{"n_layer": 14, "d_model": 320, "n_head": 5, "n_kv_head": 5, "head_dim": 64, "d_mlp": 832, "vocab_size": 20510, "activation": "swiglu", "norm": "rmsnorm", "norm_place": "pre", "norm_eps": 1e-05, "positions": "rope", "rope_base": 10000.0, "rope_fraction": 1.0, "qk_norm": false, "attn_scale": 0.125, "bias": "qkv", "tie_embeddings": true, "parallel_block": false, "init": "normal", "init_std_qkv": 0.029, "init_std_o": 0.029, "init_std_up": 0.029, "init_std_down": 0.0, "optimizer": "soap_variant", "lr": 0.00401, "beta1": 0.95, "beta2": 0.95, "weight_decay": 0.096, "lr_head": 0.014, "grad_clip": 2.0, "warmup_steps": 200, "schedule": "wsd", "decay_fraction": 0.723, "decay_shape": "linear", "final_lr_fraction": 0.0, "batch_tokens": 262144, "seq_len": 384, "doc_mask": true, "train_tokens": 860800000, "steps": 3284, "dataset": "wikipedia_en"}
Each number is 128 + 32 x the weight over its row's rms, rounded and kept within 0 to 255. Layers, rows and columns count from 0. Numbers have three digits each. The size before them is the row's rms in percent of the matrix's.

# layer 7 MLP gate, 832x320, rms 0.0946, rows 21-92, columns 192-255
105:141080106146099139079141160141102135057150148121206075096158153170163151081075118140114101196152111121117128100094175170114110134110129118149085059160116165103077167141097198101109115141103147
108:122138105139081174150154111167092167146165190169091193093186111151145123152069147135130072165158162170114141137067099144110142174072156108105102129099125095105154154106139141194105169085091094
102:141136100146081164167072022168155119148131093191143083132140188171089155155120156179091115158138117172166118158164091200112143142108107130128091123124108044116114118107129119085109163170176080
092:130168111117156116107164085172106170096172174140078152122107134135127103044158214102105096086100089180105145134152095179113133200104131133140157153105116169129108073134146159185165135159122153
097:169128168075137066133126125083157129133077079093138099108137157116143152168086107084128097152076131131142139127097132055114149079080161084125139109124116133097111154178116123181163098116160108
103:112168088131174149125155131180189136113128103165173061093095107174173096136144123083162074070154149146158107101132154143115126124132119120079146108125131136108124153151113165110138081127150104
101:116057105088121085167080100094137112158137130118122183131118100115110103095140141081087167136088157139142082111061138053183132128175142106130110179173080076110121127120122098125158195149177152
101:119092106130115205188131154113118133102171100128138106093109131178088146098078093096095106176074131121102139129149190136154134068151128083131109127144108119153143103134123083144144194180097107
096:173153098143116146169163112151114137084115166139115125156100129168100160131162158173123164108188081116170105166121160184090111112088182103112117127189040147180164144140112132119126151090166135
098:107070144132153107068164077172169131069116098180152155146126168176113129109182134169131136154133114118130128199133214099068114101085058130109089146129157123194087122099119189123125135158114122
107:140147080153136076073105121137165158083107075100152129129123126120146096131136089151109137137127091173164089152125109102092146113169154099108096179166128125148091136120123144074115196120128142
095:121089080060128128131130168111078132136065098086102089138086151077158173202129139157112152155109176122149118205145152084121098084140129077105112209102099101091118146195137127132185154135174126
099:123118136117146109060104126154093137138113137164147134164161119199150122131132129098163101134069127098100109142159145054099143195117199121144167170075080116170135159110123129141117130108136161
104:071130148218051155155089175193082143155164158219104140122162151177138080179142109072084161138117125137212121051144184161127115166063088126113137185107149160207163115153130172134129083122142126
102:150146133137144134127196125136138077106183162136090133082166074127133143140124101111174139174150114165116214151149116119078214097108145106107141119112123099129176162102151149191160099178102127
100:159183071135183128148071118153190127121134174156127084135185178127128114097084154162110136081139130131094120101124092061178176103095159131179091132069140100138159137191105139105129115173110119
095:135100185119200117150116132104152171105135131083088089107181145133069128171137125107110147085082098073153148105169137132139124121050095116136133153107060127166118100167141127127146130151140134
092:117136152161123148117120142135175165143164096135102115129112177126109184129137112090149178136103161088202144156154140157148142077135162192126172122176130152117116129143121125105163085155094136
093:091148166080133108137115155138123087178078133091117143096107102117121158104140167121177140115154123177176088168089140164183140045147168148082124160150112115203130115118102092118116164181176087
094:193058154153175120147102130115137144051159110080133128088137095109089132146169151110117099144130064120162111073135153145152130084174119106076128152094120136119109110103134074200177093106179157
092:081133098106169083163042106167184127117103098088097182138114130124199148125156126131109116135100110159171198072111162092170121136094174085125134126155161121128155091113110080077137144154110171
097:186096167124116098122096096092076120115185102101108098168095045173167175074110100131188154115192154152116144146101098103171181099176121176151035105094108104117129085138136076157163171135093115
106:057108133095140148162114050091096105100128131130084113086116117150161197083127131125081142086071164084096129166172112128149164127173117169082191092135078155105190122123107139166132111139123110
100:145117084088141114043128158076155128114166096117128116118111118108156117106155133066094159153057184104148077121113143108148122078134095104164103169075130132229156152134161120101170124177141080
101:142180156100106110183141138103157136131155083128103205166081131181111050124143131118145157137111094144177140165172086107183064136121119108148089152119191121114197152150103181098092137072164120
095:135101153082120151118142086111089094087126183142104042066096091120101118182158149158129099166095187094173110097106114130146124099128130162085105103090159082131121129172126173139120108144139135
098:160103142073085105146124103152093122077097102087143142130153109173113094127165139125092131162130148111125174175093164123123153125061149156098127151143159142139151155157112141182154109104213072
101:098138114140096106081138153156118074158173160131141090160059134095076136100115137097117088148128151133092137138109096114214104203134130090054104140119121154112172167140093181202117143114094155
103:101160147109127117128122159131102130086108068186138068057159159083137108150100097111132173149114114141102093166103155093087130117136163115105124118204090143127121125089109155139188085101079118
096:125129093116136167134141080090140160124148168142105160114120145088153103093169144175170179109116052147158172148121136132088113114109098095143069137175114099125173150155076140139130115121157108
098:106164085139072156103133097154072108168089106133138158044115093133142152138060155087091149059139111158096154147165090147144150118086146178177081104080146152071151133092077146164118108187091143
101:155159151141132108130156151118162137081149154144080201131182125141139173186154123104054140187154127136145096176166163130100143128103107089143093103155158131108134198161188135162104148164124192
106:159078123176108133148095049070174074115145149077088173161142105101083097101130137124170144137124132141095147123125110066149151092141138149137158176136165151110102118148062134147056023148143122
104:148095110120178149098113111096158141098178124141091155145143073108138109076109104130117116153122063193185174123140041101167203145156109129119112193112126164130093116151085118138174087053101096
100:157127141098155159173074199203128100076149103117095142114208105074089136077139117141150084136114159056162132166088127185134117147082127133118123155135186131066142115114137129113092168115118120
102:150105088161108077112102163128098113165096179145123122158111138142199177161153121147094117117162186142125094181222164107147128147133099147094140097109153106113110151081093141137093142168086193
094:163101147124153094099134079126080140138158086070077131143148191124063177160087153133039140189109076089117085159187081110133147106093149135110106075118139128065121136127039092116127060185104091
099:132116127068147148148091085128121171077160164138115058036099070125133111152091119093094114134103164145127171159104125181125140149136093156172127104183126131110158132120144181168092108140088114
099:129164101122123141138130095107081168128143177078101121146117201127126143136187113103173128137115110120094208162120154165147160110115149141130092147162181086077118149125100116154133113158092132
099:143105093161089160159172125119098087097124139187091101069166116172068164145100176108128112171089111116104141158113143192141181116116104146125194082097077117144121154147103190178171118144144090
095:159135190120098119103106113099165153140168129152078102094107126159074168131137102170162100159130141096171125146171098117189114143108124173169145140136116109138027139188095150131139121074127106
103:143098143176111130129131112178146096103101084129088105181126122125100186108110084146115129053072144135143100153137127079077144086158114112063178075107084115175115087143133131146135141151139157
104:169142094112181115128106163100109151147180053193158134106135155151088175226121089135148158143121120147127163152168116122119148070084057109094111136103184152086083116114100150111107114152113156
110:109121111174062108034180120119072095116197065172078119136142057136109147121124138085110152107075151163133170093099197196153147144108134167143106176115145186122095165136089133113064104079106170
101:124118150139163090125076072096127155148094159139133112102148066092160101167110132128089142113132155075096189192147047219142194131155149155153119066078090150112104093096089121130168195161154120
099:140136091225212147109128143126038078168177066101121127119182112149144154119123197131168162116153125093138159131150139136157138144132098123153126168101112141150097164141179158168116066123129122
094:139150162118102183142182142120034192113116125117098087082082134114088093124077132096147120149163089168193105126097121160095102150118140147124137212109150072070152135166124148132097143137143133
098:111197066152141160174113198082127156151142074157147117140130136139144126156090118122051097132140172137119135137047127141141126128088145177093080101150114143104133105111149134112172138129140102
103:130107107108158175183108118147168119155135089119141095137134118099143170106156137199131124100131108115137126174194107079146140087148101129117134109140130109055126135101148071143164114152171136
096:135089170114117089150148098125103143104106163131122123087067143154162119125059104123131079108172114141132170195157070128134094136127099084144139156124168149162089156135150090116142157212125145
102:136149118167107147117188133119090105136142134182095091075146089096144143149124077107150144139116106080086122140123107133160093129099154091151106154119093101138070126117153118104098142177144138
110:177119206138141106152106143124113143145132152121117110097203104077122100118129172130153145095080151113138126117130115176164166111093114095122045121178067100084153113168098121161129095093108129
101:085133111136132157122169149123123119142106211179153203075109147137160141145165083091100131100157066153160146145143131116116154169094145141120134135122138126195132129147106063125127132121156155
103:135126129176143152132083127134063060070108103097141107135176106191085099151129166139081132162140133125093154129160107129131156082107110156120145127071061074117139119114162095114112108127173086
105:092139143171144130087119110066127134171133099097137119098154099101087103162164126138098188111153136077171132116151132137138137132119124146165168101099112137110134080161117156117096119065177145
097:125151092108107104114153181156064121109149104029138147148105165131159042156148105136156140134132156107129092157100080162149132100195184093095084141122120159113123164140128089110161067091129127
106:130081120059156129103083127140150156113099080132161154082113121153128082153102120169122100136089097130168073150100186127074111153131122055139121113125070125111090119141106155202062070133139128
101:132099130124187161140140117144159138129075121121148141112141105117147113128152164132137147109162193158114113136080146135147147102191113098139122172142092140101133111116135053154075163137148133
093:171179114126124183109126117156124181120068149155126090127138136155124122097135192137200127154105155100134119169141185147160060088125119158127159127130202120140153032137104149106105165127094095
103:069064111137179123147128106202100168186104153091145141097116068087187162113134115138113107130121074113146112155118107174099127110138134149111084141099146118109165134078163168129164121124132123
099:179185078135168133090166195123113104101101142134160071085153140120144134115136149117118092160127136137138097094163163114120122105134102105100066129106113115203111065115181150081071140135135084
098:105108078119139167100149093154121117138121144101132103131092178110134084128079123118141081158134144131097124098092169133099143116181118144153153143078117194185134159081154124061075132164142114
089:135039096119113050085153182128128088139206162138079130146158116159125132143141155037142130131124087131107124081113135175159104066159115137149096142082104124061090122126123171102131060116051137
093:175094170121123098142173072096126189125095182128154132098113137159100098121082201121131130191124182149079127118120135138150161210166088099118111148110131086128164165105134093145134123125120094
097:148107128115116133159117180110132110127147143144131093068139119098129103098113127117068137150134101158104086179074163128121101130158199183174094104157129057103102126162095090161112087108113108
106:135172111140147175147203132129145082104151134156128135091120128138179195151168179165133093116112087120093114151076130151141082151088191163110094174087065109170120079119109041118204174119202172
095:150140097089138133137125114125146095168125164119136167201141116074084116108185135118107117191103128130087127137125126167132143135136143135110070068095137127116122036132178147088193172091114219
095:056088165134110135123139107147112124200119182101146169165130145134128108033088153172123128133110156065095152140147157108149151114194152119114190132107107106077165168087168144157068146143190073
099:124145152163098153127084153141122100117101146084089150146128080098147126140156069181182099144177146137187135098156114042150175128109177137077161084109088136109105156187086144162112151075088119
099:163132131221117152127107119075101094170128124132167129123193106113110107136137102098165155123125139183134101106129119096115107047078148073118095147135052122188138152126131121122112121084144124
092:109087165122155130147084197124130138167134153151165180136101085122110133144133188154148121173115089102142117130165089105127095152091102108121108068102135049151104151088138086081148165135126141
106:133131135166151080123148141085064090130127121110172183127129079146152163133121146111173162104132157105123121188085133135064080087130137169144143148111036125110130167160142168118132148097134130
# layer 7 MLP up, 832x320, rms 0.0977, rows 21-91, columns 192-255
102:105141164128114205101152118139155125111171067128126136059153126144123096101105205124147130109111135121118132134137104136090118125144140165157107128204108101108129156119150124129110150128154074
108:157089116074133156139163069111091120139125151136093136111158149097153115163121125155096124155139213152132162147113123168149140176161108104123115152058158148126123082167112121185143134114144143
102:119161140161151108159142098129145135114139119119122146165115174125132196068134217188087162108164158182150114104103163147101109118144147070136113124088118120115131105118134130120063157170135109
104:148168163124104155115172152100129165132146119072159207123188164102154091135072171089109155091137163134158112130080070078189127143085166141107073109121143087173121137097102084133152077102132113
098:179079109182114149162092134081131091101132112107205071161104143132136124096088144111149138134149134157107138166171071082110160111158173166164117106091111151095166175124150139102178164118084112
100:129128170098103128201132178079127102132150179070134158152120137117112130155163093087157132132121111107154136138105143118046096149115190085169115130180113134094134107102107150155125127123129107
098:095082168114096109154088104138089117097097112130106110095188088154161147059131104135151169108073196076102167087115136122068119143172199192134101068099122152161134162096110206121132122150157117
102:126122073145028143142128067065076075161128168146062128094162161144108137163116139133121141130159143142150124097130172139141107108094143134122140136104086134156179102164108135147154118056123100
094:154120134147154074099099078164133127109151098159202096088067138110117106205093098139097134106128146105080151065131120071105125099115183141094058186115119102127169116123129156170127157146229098
098:129106104083175118166144138154133179079156125137139121118149113115069120125119091147143137104116135183104135160042148074171125143142120112142152087085060178084087124071093176147121085169147176
106:155116119127185066127100146074156112113103131132142085143116148106109121091110115153097169103109170092152128090126135155076149099171142157167173114104151150095111083100159149164177214163166082
096:144152145120139165156184148144093099143134154161123118122121133121089138082066175135118134121064139100116137123095139179092141157064149159192159092074104135152119174157054135143144139129161120
101:146110114114118148138168058154128099145129087071166151123198132154102109096155171112141114112108121107129144139101131071118154101142234155131134184104122135146145097092088092173124158146095128
109:177156135191163142092094150148123092143109138099114130122124102158112091139131153178120073113151102132124087085115132132107122102127092083161150179165095079117050088087169107133092143156173076
102:133084113173211100111088164172074154105095121082131115136142146149136161081135151152138118125152150090158186101115103151130157120139103169107125145110129095097140156163090091133078038140071136
096:086083132130192158122137071135053103116139110152064165110107171062115099141185091129147158072121125060078123146101099069129128132086162109111109128162131132098097124147162117094124139156166152
094:146172153064132192105118147119082106134157122133108144115171109050141158132112108154072101069152114108171176130098092163096095093110188152053114110135121122074103167121113110142178119166193122
087:151106171091122177097166150120086203111119110106137156127150078116117131176120147148144082186157175113127072127093156084152083155099171192096089153154123120109051127124087096160153098092110144
101:206136167165205176137118085152109172145134115148073126063126133140122090150188094128083151088117090120139116165126135196164164101166110131112112095083174138180113080141126170111164083158072101
100:120147113094125131131110092075115122180132071092112128126157104128120096161110105093147135073154081134156166096153086112112121088155067115087100114146133094179140071166109126182169080107052142
097:111181129125094144181068134125122170207132156103118108117138107151129180087145111102127136124148154104165113105154149117195123173135116091114086086165119105114113092114107143142144144173186104
097:124126179155170071099157134088077133143127236098156055122107163149137186137130102177076179133113097096189096106173144178157122107121156113170170109133140177086158124121177093137134195140093128
105:106103108105130180144114083108095117097174140174120148139113160080082110175109115095095143128123161099076216095130097193122088118128102142143104126073104095107076129173134085142106122107077098
092:113125105150111151159109155119167167122156075096151117111140146160090128121125207139091141129174152106147177139084156168154068082085100140106139157167117161134144139138168122170136066123110180
104:153062075113117065103148143082140169132145132119135149126150065190095162081149122114153144088145108129096125099096176121159091127102116078152181153143151110139099171128101117114179154086112165
094:152126085160140134177087150152075167082107149104118123198175142112176103122167111152159050158150076151124140131160148128100166150101140083101163159112149127146119150073115145155157168090092114
096:064187070061110133105108117084148091142187151160144112105118147153112148115121116140178127123161090148103107097115113094130189166157169065155115103093063121171090046078165097176110114141103148
106:086099073111167118153156175149169133124143167177180137129134169151147110123142105070167100073137162148115124081104152181085178121134153163141146133121084154109113115092144119097152125069126135
095:191124163120104137167072118094102151167081153126101106210173128153155099143090082189162093103141155208166118111091106140122153094105131152110139074106137197164146137106082137072117085082213094
094:176114185134116116182076193078156120125101107129110143076166128171152099110103104042131106140123075108124114128156151143131074182119149174138139150138147090122103187134123148206192086122084116
094:136170125115155128172110097093108148174141126132139125182106116141144177107124138108087120133135166158223076136102150174195121161138154106116168142167099144088137149119080160108103085139069122
105:075103169120127050169101141136117133157107108141152084103129186093096109086115110104140144134094174167148150096141099096159147115166093069137123087166154152148135173107102056132125185157117159
101:148137109161142072075174089143169127102088156151072092101146159195108109099171143137117166091201072168177142072110138164131135143176149133149159101149061102137063095102184174108096129120107145
107:165071150138130118169142127098162163128168123136098150134094152135077175202176151092159059139131082125137161148088078078098223109088112090193113113060166153150172103130079153125112131190083119
102:085155127135111127168138082112184107110107111139152150093152114116165113144164137154131144152122180147155165137079166158187139072094089183112120133120102042149141093151121090134119160187065059
104:164113160147141199123153110122083183147106114135095114182107062113072114113109089164118072207130140182165173086180077200169161165146095143166137184155119106154111119111171091158217150176152126
092:109127090162119119125137095124138065163137129114126113173153136114099139103179154132095138205146125082163105128082115099195141151084155179132061167133152141138074137132164040100106123189172086
098:135150126088187090107117089145157090139096075146093147079102134143060122173155129138186068143156162142160157126165137106109185092121161147097143125178106121158125216170076116087173109176109128
101:133148210100052096140171123107112076119121150174076099174134135154120130110175110136125092141074066087159110130136075091102146145179108132089121042155167107062167115120141126121131113120147114
098:131102149178106170107116124094124088125152175126163107147150049107104158112113151100148128175134163138112139111164164144125054132081132100140080139114129134089146151108179154148111114112172142
091:170146128178070165141146109144112121155160116125148083133146126102124128152084130040107117153154155112124114119099176150131143129120098112109125127172105166048173124104138106093216096138143080
099:169130154158118117056089136148095154084130169087132128156166150125145107164195160148161078094073108182148135160127132204126112080115139146166137071154112131122151196080098102114078078179145126
106:082133106132061120101178120124102133113082152173077161161092048144127098100083102115157139162150107169175129133127166095174143187120117079107122118144105134108195152155081122075118129068126129
130:090133149125097185080126121158123095083148090115070071154127082110109098138111146099067090134153105133138170110113168167162170124184122131112116150118183150069132179123105115135105174087113104
105:118120090160151160117113108175106113122088111083140122151144094122159151118073124157210155151161161165184148088146119104145129158121152148126152125116147103145119097099105103110126108034096144
100:119112068126204193112112166113133145156140159121116112095100176114100105141041162155120117185162169150169175149112202095109209128096134114148110103135129114104118162124205082148115197130178108
101:147072121174070116166199112122107156159143129150080152159127144117164180134158094109178122195164120128152188187134146181060145175132158139162151123119134103202145127157078158137137118058202122
094:112122154158092091107143164115105179088048117182092176135122152137146128129130099085134140127086092075123131198142138179193130133098205097193133165161101125062137152150169193167133089143150155
099:165080100160139121100104190170074170086117167114137130123123165114127173147100115155105101157094144129132172142154157154126145117138143148173154122107100113127183132133151134167119124135053176
103:120164125108196062150130151091135155140115179105122122125122132168107100084098124131110099109154158115122146150115140155158127101131106067119110057155134148156098114136113095126121164079130104
103:185127097104111102116113112067082124097109132115139150082190140145073113111090082135130153087111124204134086135169122132135134142106111162059097145103083177112144105139146061118093166119143130
106:104145127158087147128103134097130093091136138104161126087174106102136102157173131170152141129104117162117125154112076135083158169127143116148123122089125122138111165123084126113149136139167113
104:166125150153138061107142133153125122105166118201179115185140069121156097156146135102154112144123064170129187124114167154108141135119123152097145170107204119092155110135065158116132147153221148
098:225152168104086095151127173092120168157180157137160171091124192027167142121094139099105109189120177159131100082113104147151165155093135123156101123112153145115123164102132164067133119126105144
099:135126076144132076095147099143146075156087158102119100079190165154089114165165139108086104132127107135089099163093173165143134082113098099060152173126093168110098192104148130158111123105127116
092:122065137166122163200123105127070141099082096127137132142095175151141133171105164216100055135125136075084149134097147157111185077148122153129138194139140113130152122104164107155104175097119126
100:150097131132148120118138119089180140089118160151099083115118118085129102132148070171092170193098138169157084140137097109121142126122195093104111154097166095119096140124158115066133120134122145
122:143077160104115162109169104177142092131112130191174129142110110146110131125135183154122122074169135166157079116099160127176138131086171182129143203102063116124142179141150115099110118172167166
095:133184081132153136132112127100174153127152104149149145162115166158120153081151098115172116133127141111115099119105114105114163105082114172116114104090104117136127075093077119135099091137100140
108:179194130128130136111099212119077093096143127155079130159026110096090114100132155123192158155124166090120080176127148140073114160151131149099128124095167119118136121175147063147110163124168099
096:105149179114181165121076075159150130087067118122194222143126083059079130122133113068141162107175117068098168101134146151089131124132149115133111127148122088114118100151058146159145136153159122
104:182158109144113131158108124144144138133128137132125128150104116108049115184143114121104118146057105129135092177105135115139106134163154124088090070109126108124163117203049146195143092060181142
088:108162115170113106133158109141169090126126189187178177112195154174047084141174087092109108122169142108110162151118131087091151057068110150114123169117124079107157147071122114174128114128113100
097:140113183144133087147151152168153091173145098060106172177152068182072076186115161162166085185121145135191154106090136115115152108096060088133164142119127133152137120107090136140120156127161165
094:143125160217188105086094127088123154164121080104079110131182190142093059147152154131171132146115080175112127073091129172151098141151174189104099092147120093150136068149181092130099126123100125
100:206160072154205097179173118130168134118136134093157141067152131155085085130066140128108126116136153143131150094106139157135154047118140133145099116079120087105156147138136144192157152066110094
095:157137070138159171105134064078140120156145123139131166110108128134091151111121112146117097121136088155137151147161112096128155143180197147187099124162176161164048141145099113119135121111178083
095:079110121025132179172150156181136142155117124174138117154095108179112148144117121139160091118095107122138113132163134147098105059120129124138137066144179074115130063157104150124127135084177160
092:175064112168098163128087147147153164155145080172143116110096127117117126091171135149103096147153126127148077162124119111162096097131070111080144068173114119159102091101133137131121134113117135
103:071041130169104143158152145066120183153165138122130107150068177132152117167102144168138164097152095042100141098129153084118146122191170148134045112125120162152167089128102184160108158089105162
101:135177110136093180161094097122111158148082122124111113131158093107221138198133102131100141145104188160099114110120120137112143081140140110175146196142135109113082139108126140141069129166109135
# layer 7 MLP down (transposed), 832x320, rms 0.0882, rows 21-91, columns 192-255
101:202152137091130111137147185135131153187119142119148174120158141159166107149134149122152148101135116068117147137161137067088114093106091141103129116145154134121102172178152058069126109110134166
110:147167139095138144156091037074087056158177153195069160133127140095110122092142122123123166144160154148082114209100150139158172154098076166123197117141125134121118102133121119209143125088149108
106:117104109115128073097119125232115194096093160129143134185152086143134106157154184136151152146164152135109158136169140095097135147124139076142123118154136162116159111164134117174132116088141159
105:120222104070164133118172149119075106121109088141111154170152134143074099144106111144046142110158167126183153187075114045108126155144151115087119134145166073120138146124126111121136125059161137
097:103180130106166089092144054170160147110107149125185132163102126075176149180129155083170088112168136113142195112118073149141113111085102174120153172136108108129085132127161088144115137146121114
095:155100110142158050123094130142144164127113130125129077194105101201102116080104106096123168094114109122124147135137122133174160115118092147159085141116139110150088063150139176119106101130090148
096:090129165147136150129139138121131067188125172128073143115062163056115089182071161080194125152143137153101155053177141164099122146145089115136123120148062153151155133139052099174089163132192133
103:146147149135134129105120136119131102074162125137155114049125122071128129177156162096144138046083157158135154133122190140095096119185111148126138119135093178145097071145140085125185168064108073
092:140053062154126119200130155177061096140064162124150096161151102139104140126161158146202091103133111162146136174137164137155177138110118114128134175156078160119194104147075153100076132062111112
092:192098155114132134096079092089143157175105127097198069152138125126169170133143102132124130135074158114155122170125155118102081132146089134116177142106143127115124066130138188095135099114093069
105:176130126118135096083106088150111103141116192107076100103116111118127103168114065172136129125108201072164156148194120203107119084127138142158099084133139163085041110108115135126133138119161111
098:077156123194160154155124125116113084209123123091113105136134130178124159073136059156155112166151113122121130158120129167117160110094153102149132120138080145124118066130142143132111088155165184
103:139116094162082089113150127116071131178114133157143169105135118051102127129119161128135105186092097130155119199145138090126097151137162100134135141226114109112119153144121125150033139100158146
103:111115099125213120211139119185151094184103210090103152141109114124157115217133137137187140164078100086123128128141100103171162135141110109169161130111107141136078112152155087140126162163149076
102:186108126164105108119135086101139100142175086125110158192122104140119135098189077110121094072157153183133124169104129134159086172092145129178105135115135144144125138177099053084146154142084151
097:159078097128111119133090113215141070153172147109121137169071116147155125153126156152160108091135124126183178151108164119170075067168087176127137113166133112126115132156113123155134126114105226
097:115135180134172156128130069134132146116138112142163111110135139112119099153089136081118149153170097187077087114157156101137179150121129144165100107121099127145132167148060144151145182082139163
090:124184145157076146119069124152105119132190206123092155152120140124046146130153079135145128154093103129123136135134088172119121109132122127128106131147130125148130168125129131116109127122121126
096:179101187139086161140098094160082140159174079127091146155144144087121145132148089110106090092093096107075102165143119170133131080199162096179107057124127091152174101138126123192097175111087156
098:148120115144199139146205146104101059178148141160144092107156151193196124117182141105148135160138119112109126110185158086154093109119112196136150071137149157155137125143111113154080186121130145
093:121099164173099150177077094092074134103155108121152185140154128145160103146142202125062092135150139171123111157178156131135078161061039135056057109082079191113136157178139132115101133117140142
101:072133128125109130110142147127138132214143120097184095142135163130202125111158136154113170126139123116116129163150123111081102125128127157140132144154058146132127103129170109059078103086111141
102:095100052109178119062173155142121143159143136152130085125166155106151137150094166132173126151053161110107124093045113084089101130099132120165120121135106123117118118134096146176106086108080138
097:119088158190171141153122127099121204124111098122099197104120126074124111159133145103127137063110109154093123107137137151117134127158087145113201110159101090148105096101160104173117066110091086
104:150127147129148148132162100147152139104116115168151110111099098135117080127099200174152167169086067080159130140181109094107145162109120092172121137129137099092061194129137127155161126127120161
097:136160119120074141140150154126151042197140117143115177129127108135071143124111103083107154113167099109144155123086103212135075124146150109166175161158128156115140092082156147099161099152134188
092:120156119153102123100157094144132172132136142117154115062147100144152142123127125134146181113144128168117079103101153122112131099147142139156101187061122092113149140085191111072102150144080128
103:099144087109145140112101102219106097131162157141099102116100174099116107151146115078159142162107159139104122114162138098152142129154115141156149141148144106102121162108157088076110138116078162
101:183158150145101138092146116121120172137136087153191118125117134150141058166153097196139145139164124130092131118169125128118157206125114117123064139185178094143088094074108179138157100107123102
093:146096165134115144124120177148132141119098096164126118166157128091113142114110116156141091112142149132141102138091123112126063123165135080093115154120122072115180109171157166127147175069039091
094:111090126120153174128136122112089086097152106165112155102189104067176123102115129129090145135075082086119117137138208134191160114121108165089070069178107113133057121101121064198152138135183160
105:079186098163132150142130171142149139121093163075163106140154105104164131173098135150103128183111109168096117091090155129069149149137126107165151120135162128100111151109148109138146153116135121
102:120140114088166088121154119167167071140096142128158115107106103145156121147134158150134163175152098171124158123090109146076175126170144112135105144102082105208054115136096150113116147053132091
105:187097124112131122125081105124203166137154047187136136159085119146079115139117143131150152154167124104163120179158091101119134084114113117108142093127164104155141081137099191105121053142082082
102:136119079092088123092143142105089131154096094097137137169135116054123127107157097112116164157176123106217143125081139120084125113119113070121086165127098101118113094149120120109095174101124174
105:172159118079115147119115121101126185081119141105075095120123072103147160156056153139075079153087155083097136143158195093087183076118136064098136084135124137135132070109135140107093119106082178
092:107098116080092160170178130134117090152124118129105158161098085142149134138144117148129175133162147134162081167151153145170173157121124161169166152076150149099137115157107060079137120155169111
101:113135128060097115125048073132127132127142096123113089062116130103129126158151145100115108152144149184095148153133135110138115168137077145112117135137176097117156140156169109133135139130150076
099:088138115130081117099138149132154177122118106117135107125112131129177098171115071142171119166124086145166165154121144185171157110166169162175145125082112144112135086141128154150111092109070161
101:085120151104104113123095171118157128128112109102081080088114099096122106102174098131116149118124171130084155143132048069151127183159101099127120152100094169134122145101150131113097091181131164
093:137147109121101107126077206134214122163122100132126108154077132140172155166153155151151155124172149097167112139137047111125163160141139134098131130079209133161095101151184104123075152110129184
098:147101120171147152109127112177157147153140102117140110112040150120161134149086145084127104101135126115151100139121143090053100133130150060170116102144136059135168118127149168140115149133124159
100:081086100146109139122147094150112157115154096152076136146181152152107154171126160149151169087118143114075158135127109147069087103080137101155165165136168115154139172111127163106135156126119078
111:078138170139152125084097115100138120104132109129129088094113076146062123144105049144075155105141135154122206105121157137121120159141087145138132187101194098141120154096153126105116189110054164
102:152102094124087120108151152132157110106167155097139167152098125195122161132087126106080152114196139050194156123128121114168081108142136145186105114080134114106104121137133068137099109056110174
099:108113086074143138081117136139121144164141098128133157066069124112136149102168146128114147098047148171209101142109039162126130152187107121111134071108110133109208132148180105122133139129161215
102:081112073103108160193119127155075176116155097137100130119137141109108097173116165214099133154082135095147134162157134055118140150090150099093097088153139142103141095098162171133121073122107091
098:176077127138085130134123209072108124089138125123087118140101087096172163129173157107083083099148130138111087148098123094157123068108135076162135098127107131132135108216125072186123145114175168
100:122123183105114140106139130127105198052120046145095101156120099131147097149113118149150103056106106117147097118128152125188110154105161152120098121103152109141140107160150075219106110095145115
103:129128109106133105150106060097082092035094175154136108106165116160069141104117158149114117188117132117045077087085114143157158078106159135147155141139097139134169120134116182148094188198106137
102:121112188098143130086104135134148118078142116146112123128145093151105128143096121162117139168123126108116110102175133101078106138110135129192056116094129116116115125115152161173093197135160076
105:174118136189155123108165148041120128147146112115126091057156113146131144139132154141144140128163139104143171059131084106168112170115175110165126155149108188126106158156080175155156082110146127
105:153117062079139097097129096097132096141162186161119061049130168122098065194143118067107148036160123155146100149133155110091100093153198092130163096125126086097157109140056147128102161149103122
103:117142110141169107181153106157079110126135117138185122077084162099205117126121141106114147134138098142191128110106074109211146103087113147147137135127152143114148211104113081095128086107113124
099:101163116146141147141120145114067148075114159090109152040080095131154134126123143112115160069077116185148079151178081189111126128115096134097141113107109165174156088109094118171125079116098124
090:085117132122122100115155132167148118148142083162028112099133071116100203117115131127120139146102159138154092093159163084139104140072155110150171120119108102114128130107080192172084098105122073
102:148149117130155171152149139095112124104171158120123052128111123170125100200129088157098055183177131138171094164164166134152125114107146112052143133136152176067051114178152134101106140147141125
103:084094144129130159101140104136150092150133089163127134129130109091124140092175142098131149097109103103199120089149101155137083152111151167169146086136089091134115238122125087081147087159126124
097:093174157082123144150145126117107105140147090110116144155127166040122149154136133146092151106171139145164088138139101129106142096087075140166102089094132083125143163127136117071165112144089195
107:105175185082122051119102131056080159078188130115136112160119160126107077147145089113106170110093127144113174100139099074090131127062125112198117145089117112081085047165124087129157125125137178
100:131130105118147146121117060131146094069114127123116192130176146128109138089098091101149154141151082092123138142095170147105129114125126102083187153169101092118060128147145153149137161116094085
103:167131128131169136195095134110059112062108110134119120124126074135062113127160122069161162112091117205078152196084127109141094103193142150132142155167104174108149127135059116143128179079154166
093:102083159110053167136096134142083095173134171126061093111087115085163135131108149106124128060152099122144085137131111155182099168188147111090072104069096141114108210170140106150135166118149101
090:116111197128139173132118114096138104109146128130128194165176131146130123100185196182119120154135146092138177148163150128127122123141109102112117161104100132099138138168115134111169158088159166
093:172131085096149135103107125139146192144123125159153144102138132082153161131158125154106181054098099109102137152157128132140104166144162123184138171082112154143121116100073143100113154120139124
100:118106138118093120102146118149235065184097157062121156127181130136119159170118152145082185115113150121132176071099122177113146134170120095185142115162146131128145175113143115126125127097131129
096:171141145081128116088130114176109150058098166110150141130121099101128190117113091110130136168127145128118151107092121123152182128150090096175132168122102113105193045184140057162180190136163143
096:138186092151098046158127132136129117092136144112160196079154142148168111079123093147156108110188139112134100142100086140091115141129127147142100150094115174154139157178113087104115105175092115
096:168120107121106090123098114129107133104162070148102121159149093101134160153144137090157047065133123062117122078140125126146096153109106122121159119100117118065138096116086103093132090078151118
108:127124166206132139120083082119103126129156074121120008072134095131120130184178117076151116114127105148166108147127100102141142086082156134143127095149086203103148124198018141192157124071130149
104:106152110077080159167154181141102140117152097119116163090113086109146106128112141145142121095135122155112155126166147097090166090130153113127178199071122098135115155112112139110083085163122117